config = dict(
    n_kv_head=7,
    d_mlp=1792,
    vocab_size=11813,
    activation='gelu',
    norm='layernorm',
    rope_fraction=0.25,
    qk_norm=False,
    bias='all',
    tie_embeddings=True,
    optimizer='muon_variant',
    lr_head=0.00579,
    warmup_steps=200,
    doc_mask=False,
    steps=6554,
)
Each number is 500 + 50 x the weight over the matrix's rms, rounded and kept within 0 to 999. Layers, rows and columns count from 0. Numbers have three digits each.

# up: layer 4 MLP up, 1792x448, rms 0.164, rows 61-88, columns 112-223
# down: layer 4 MLP down (transposed), 1792x448, rms 0.142, rows 61-88, columns 112-223
up61:516497566495480556507505558573437425481483478544479567525594471507536536561480547464491599560525517532535514539424471540530542481526497503507439537448475541552472413457494575462423531469474449509446417558509513448467414459461520413635406464502498535513605500495460506521573552448513453366470508495399522409554464479536559517492500498479
down61:472443505464475452568509496371479530498548500436436550453503484593504497468492415519552498507555523596397501527398532458518522534536545408500463491474497558454518479492522463474566454453532539488469480480496576512502450488529473539435538547512579482548453465533431553431457526550523525512507468516551411486582484573558455500402552532528
up62:512533468489553459506472432485477493523638511504473499426514389423500447516474489502505514501492598465452435550402524591502500519450542502512572513643483533527418471445502438435503462459608479462565495476415483501474448476470559548391586511495533583472469577372437458502461435414549497464518530574467555503518495539477513496540577443567
down62:554501477547530462523539515434482575482518588460500476516406497473480494492535597566494478447517502527513491495562420543607558538343581472403424440540524487461513491416533454535531522502546505571468478492507426447506477484461468526473410497444421481553536521401518492492421473495592451472491428456554555442504497542491482482426564521486
up63:463474565449488489456529495449525449528573553551485478475506445494378501439508541440478477450543408601482507580480515561494475539487412483545524512616545494417524486591511469588576427414451495488491460419434453502489465547484465427420461433505481443466439507495519576532499466536489600519390458458537480487537543486469532468543401474525
down63:529436445501473520506477511437583482501408486494538472488427482552484465464522484565551522493521549506475502540470410543581472522522494445393587529546456505597552446490500456478450565436510508484517532493507445422505442366459493523502544564476590482388522431481538492467519556452520528502575448582530485550468501431486538462548542562470
up64:470460508497476561450485619428538548588462582518495488468438466532507520532457485499589490520536488420461450539461543445505493491467492573493549468539550411501444478597397526494365500524500489547494504497521584526491560486501548518543444549452560528515485469552521394495448486536462546485498475456487475568452439548515509516448500441540
down64:497524582464502513449452496515521434473508589532513417528556459502461530410489409470493532551476515575518510475442511493522532479464507464529509560513526513446532436509591482438464533487504443453478514483543497464485520450532424471496497553526497455528508432491524477521506530502427477566587546545433518478500486444501438507417500510533
up65:481527409562509534567484459485509433559511583457521559508429530507444437549514447471482535558548430471512519438558601410535573536513500433446514509480458490488477525493502525474562532596509509465516521461455582519528517551479534644462544447513504559545475458497444480512419529538555458471433526534514485520375597461506376490451459564513
down65:477487484515497471479564530467514505482541499497535523553543510453516485517607491523556406467549487470558407515424430570445500492495455527514497481499501428510492446498482435466482459469565545501504542451538476551475479496521556577482442490417553522533502484447544465521524539503463508553536368433460456462543402559480466540516493530484
up66:427445549515554556482476470591469526582537367499497434484514589506447485466555605507641539471505464530444635521443516416448520530452548485588467516505544517534497508483541460533426426501465382514488415560497572632527423470505522493476487460529650475479575409579540592443410496524553465471501465563553580486539520499520466542537552508505
down66:586500503425486469529540506568503411542558491535523564515388441411569492503433413484465512526486450436528485513437406483529436496531517592597516516556555463493508475534523509478463505496536597499534450459446453466584470471526491575516480480485483454481587520540468615509542521446520494389475471506565418542551457584507510424444460587524
up67:463586577532574550549576552482406448492448461538573436559530593418488557473585361427552542531534481578427589540537484536523431469538636540409529385515602563570515416495503464461506433552442467477483504463459453481471473524562579516478537473525560564511385566489385564521536464634464443443446460511443517386466473553493497545564391470516
down67:445495626619375426507418586488485534463479518440553559567501514462447522519509458524437482487439517580531488451552424582440296409526546424562564475549581551396575463491564550491563466585463544445508480557502516439528528489494530426663480477528464454458579550492502447577462568524558539392606507532425435468547532509624663539620475484441
up68:536477565500485564631537400521391591542488484394499445536561489525506432476629471457524451408434477553530578482575524542483459493505454502509515485501472491506576509474608477464518492553570614497511450482523462503555554558554473453401482526542485452528443464501465550489460510358392572514529441530432464386496469577431545475432489516559
down68:511541502538482489540373409506513524458525491517435443463460513537465459620525543592446598480490506411563471478474456496547523489417396600512590521479614532402589533439469541430536441472366478476540526504386439512445546523470454525566470586531536540524544511579449426484475503621534536434487507499489550483544459487575557451463506577570
up69:464521518486559475559441545632437499546486454424585458551471492489498503513474510541487454493547645486511450539487479503567432528543495478540538549510524524506559543513551543470494440516511454514523521505440564559449475514482504521494471531559537519504514510450476523499508480411510456477505434500457477500476478536546492527437590487446
down69:593491481567451457481459499530524557488559508500459464478472494467590548487486504574517498449581588529500521481458510528561546481483614440480499562441418473506430514475477470434426444521539464477471519502590462404505545462459472448583463523381542553500435545504488447487448540430431457476484515448503576533447497484447449499450489475527
up70:550553520498512505517548514431462515538581519452567553523559497495509568460492420543416463538558511485484501466501484504498444487553513542626506531513551529513466518568512476496532535549467486483593529523426460468518523465534491561549408590566461491450538448487499560542452489521492536537537525473464624511547509562486509532420511521544
down70:476498508454558454504474441493505469432489481575529516433452494470522464477567529538552527470517536426542511488467500574407538470442432527448531531535504509479515481495496585481413533424572497555437472546454510473507543499479575483421469489491453493473435555466501515541497506478510527471391476576461478533571474517526440460500458498459
up71:455484510544554411523579444364513550522513590425511434529459470562498474536552495460481484478440455417552451555503534443545560392448561461506551528506575502458581573525535414532492515504505494513543427456547511463554528532488437424605433549447498439521595501444634521522457566466484491556506496553431529430473506521515469508541556382488
down71:490576544569482530426428501634458541540474529524532548544557492485548540521502398580518486493509556472571497512505507458494530484578460469541435524400514472492505490532513452490504572404562444455489503567453460458515556480472528476451467455519512574399555496484450518550576418558497465451420561449504508500621495480471482414519464538618
up72:473507528524462518530467412524481505510497459405402425387406513537453549537536558483415449509429565499481462467520513535467523491493527475424475499474563521547468444510483445526507408457533497494544462515404502518537540474543499477484506429535554505536459460537509591423417394563420484496627452477586504444540509578437489499475606499479
down72:488479481505488557486504437459473535465538482497414403484483568523443570579583639489528537517393562409597464493619561497433511509513508386472493516536572473478569463438514494459505432510411548574523511431492487524622501497462516422514619462510500494444514503545487486513453508456407481511562548555467513511557472518494633513498623524500
up73:405487466394523616445520559533641535489471527479567429523493594491528508423509437534498483550494490337530539561494552555367499463480479435451458525542438534488494549520455512471486448496603534509537420456513544504505560545489516547487459517480508458459507526544426453567538491477435514531457504544467579497506496488567527463360485569596
down73:492495459418496493450475550452493492450505447465507490519552538458460519506525443481552548470495511506582550508563416532404544525599408493450516452450590519541561542456572480467501476532567581503458519498513489467469502450598569434526485505553517474491515540499438408534537599413475454477573477436526575509560503475480483539452443479523
up74:467512401461502558471514498501512495564537532514500456499464532482423431549526518529472488484469481513540568441558492483444429511489447584506423467495398475540529482471485436534549439588465500630435570477464519508498530534483512550583556516584399535458518453440569573554542518554512478430413401461478555469439521503516529467531535535481
down74:472458554534489488498449479477574536491438551550414531508413594447554564546555397512523475565520544484515486490480614535509451518439470509483493559481419483509499539464573542517553492503487529476496491511508562444500432467464514590425531472529458555409512528585445527514563458469471545611522525488472539460487540440536585406531520440461
up75:536496551535536525451622521539477517451583442493560504409525437497453537479522512476479404475441543508527485469500524601498498618470441546638441503538456457541444444431537403510506514548494583475505517517578438561476484431470522503490482608511508523535393438455472538554451486496500595465451546443640575496494464473467438447513544482533
down75:542494470505516440496425587485517486445468456521408541445484597456455533490549452543542494568432422524507519492477491482563463561497492450531467498488464513513541518577473514550493484528459479525469495526518499509415550450561543438571540439489471467447538601411454430499616488487477441498491442512520488494419510503511506464499483558557
up76:551482400456493512466541556475475538459551521477579463508434505532431479447340521505526554477442489519605401569561623476569559464529509510492424437435466480585451464524552530427502461509481514525447423567561471488454511518462472477503400455498431558516524484556497512491408538602506591500433511438412514469484432398570534599547538441476
down76:552502521537489474539466440466436475458486576459300483470455519439498507493507486523444432571492524455507452511428433496546439398504632446507509452478478504473472459490633475573512558491524408478483511575464421468578534485502606487481543471523522454471518468430546534618418513428464488508560390521368570454617457519535476448570496496543
up77:520496461395487495489387572468541423522504613466528502506533417527503363405542598467488510393460532470555464492555467522546472417485414445541501543519463515486523578554481556425416441542566499416562522495453482480525563445498503497540575466504373442552489513490538518544467453504486404488441528528464505483487524573468406446484490542497
down77:570503425409533492507434360444484555497486467565506497352557467574598556636602444544566531487511458476614523485502482559465585565482506500511495546492432485444508419466500588468478490396517450465501501536503540503542515501572500570497432514484466505538478537576479464505498571544422593539560541571507444578468486579505448472367412423516
up78:489430467458571462508414452388445402474432462465496516487474426526520498533466474417467476585477442426486471581495468549500470561588562511583449475403401496528614436415495500540532443573492524449546340509521412537551518510540532500490470584512377459512565520477500650442417532502480420562497561476562405479468505416518441576485498516481
down78:524463439538483509498453499460499472486470430497520479492467500430435452448516481520439545504426504387544445538564480579506528486449480480485456402439521482573459568510557487647546402490495528464465484475499500543434466428479478477486476427465493451556524383467459495441549407494573545472479468597507478496452543472465436481507496600503
up79:433472461436526520539445478517470507504487532543461495584629549467440476494565452491492459541438459528550431568498583486523460522604486453573541446507531496602583487521581558494559541602498449565444489399483523475535494511540520575530480472463506438496428458491534409609569450434540447443530533573461498523429492462413487505450450475512
down79:371541479415530449465427516432531466494456565503484410520478460474439401455452531529473457491497421527500426521423541535559621467421567480463557457401519520529519504539511513420521432489457499491603455504547514511553450544598495625427489489460526488486454459482532453527537533455574487510503354544522467576557380460487495537562537552532
up80:459516538518478542445553526557482441482532548517517472419609490584540501423486499557323535565439549551546473448514444514410517462487467545508487548487528544460537455564438536508478507399464488464459408505503525448428426558499521581455516563457536617470500599446483505496494538489475456536603489531531485517543510518559552526434485580431
down80:501438506413509474570540505491458534577551482496488549499439520512523548511623473484559475492510496510457508496476500447418486502571501464452546533433537521475502458520529638525512449532576463496550535482528504507596551504584423460453503522482521439510518465471488512501549571447546559394484478467497477382568563458479458422566510557459
up81:445479497457456552462454494527478434520488486537522487594555499458622523504576520520476552502440408477519504522519442526522535473417465554440534446574468502468472500440535544462547537499431553502483448572481564452522494456524530481468474460568469477475414535466586405527562494575521414549491507549551426476456537575525482505473474495539
down81:517463489451551486410479481545466479567506462473478502528441413477538396459500471484504520504567500434465476457555603526574461527459486496547574545448409514539582481585548505471492567452530501479455514416432461562577497362463531474539400517443460541519516482528519496493476448480535486456445515485508518529467566444539493446507548428497
up82:477564485504468494452524554552482458555599491556500530510644616358483467426448431504478434487390487364467536385532386452511559434459534418513496527464485426524515569476471475405529521508530510503524401467476554520471446462514422499519528490628437484473510544495530494525544472529410454446488579499486537471516511522448528415423581503471
down82:488455462533485434471440348488456561478503559481470505556520549533482398425521437395499410391496451499465501496476575495510483517585466483619531514466505499438519495410370562534470458516452521491504461597415563515492531531513514453554485409479537372518532471510601547568439503540502478505508498472487537500456610416545407443432541457593
up83:541555439453516520605561439424590377513512539553458426415590456498449516521568471450525534400539534399483535596516413421432497541543417548626527500459552458427451469532520502359587486584476457461433529529478524529425567605514591506481501493569484544514504557471533420538495467572575574554505465468463477463483470592538458494512373463445
down83:496548446467405547545613536417589433517412545505518513436548521433420440497618538552446560462614464418463461488516513435581544561526513540506477608498575509497500436327535493594556511595523546535440525521468555523530523465480522431518573484641539489513459566456511486525510528466492558412619408540521490494454451590566522569514576501509
up84:518456534538492517513511568551506514483475535503519566537520419507453528587490456581493524588445534498529488514542426559510405555507482476519511565457447489479466499517435595483469444413553513394536510389489470525508453542463497467502541473512491527516498521483483486487488495542453494567393408517529525500448607541571524460532540466554
down84:489449443456534524541542534596460399569420487537639578470417576508514532504448498489519540489503483483424603577520549632531473554532518436525481463493465446428542499498444485499451486517499550494465584496491490516545477424525496456467492558485507505533541534425515412552525540595464437582507469443500507543404568512532561534557514455489
up85:536458539515591465437574532497490470472547520582507501341451562472550500535519475450455503458512483501503428459503498565477451454459585536573483498573470494511483489590419560492458390507538480444626537449530518512502447552427608483498583623552440523473517556469522551548472532504520428484471550491505523440531492526528474498474472490439
down85:491449549595508581457547442424587428483535400468443465499443495530621593571493539528485505542551497496560454534464534469499508525450485528556459526427470438454485471511591512578491498577482461520472551575494624404459385566519484407467552550589519589603465587499488470532544513480547473470553527478397574419519505484478536530502646587470
up86:471499494423485499506612555535451448512638490424590496482450482534563462483497575551559456466492497555474549601480424508509474466613528593527600497448491517526392533491503579507483502548656437512563492565394565578461530468562576515448409434571553439553572478498505495540603431640467587428500571529556438469461483639480516529460508534500
down86:406492518436363498508406431477551457493479472369580367547544471578520622414512546486534469448599443481404477536405481457567434535481508468533485516490528457469372458417460541519528584430517461473569376615487473464511481579542430541514367530483488538445432522428485579483541505502487601416641491506496456451498528486467433597593431448449
up87:593487501517490515487568454486439455438536472513502489492524566588498573592527455434484551542526487523511489531450485479442528527473453529582538413623616585495482552511504494488409491465525467526373522504495498470508586505564570450461483507484443453507521495492584436469448508477482468496522563584566523435429460408399524565528496446497
down87:535539521478403485471497481448532485517440488487587426483454471534613459522460522551439523469449452483462571502455482480396449466478490484613501561512528510571538452486488512489566479474461489409522509511513484510516564496458499425518524601524505606535465508513399517545504430513484518559574480397465430453542531544546549637453411432492
up88:557522535535549533452584490583541441471469448482457501532508486482416498463517553469440481438502472407504493479475422417525450561442431492513457526482542547478428436516518569539563544464422449546524532493525463475399516420607517434456528501485478587521550518498475535538463509476529537464524531480585505499470473482494588508542436520472
down88:484448514515397504466429465474486493501486495537553508537396543482483500453476489599511545465475451430542506478522531560590505479560523445469522504604493453498500486517465486513515483502591497512481516621489536573584410440403526483530530570490497497561502528451499405515465533499535549570402509455495563514510521541471394466430492572527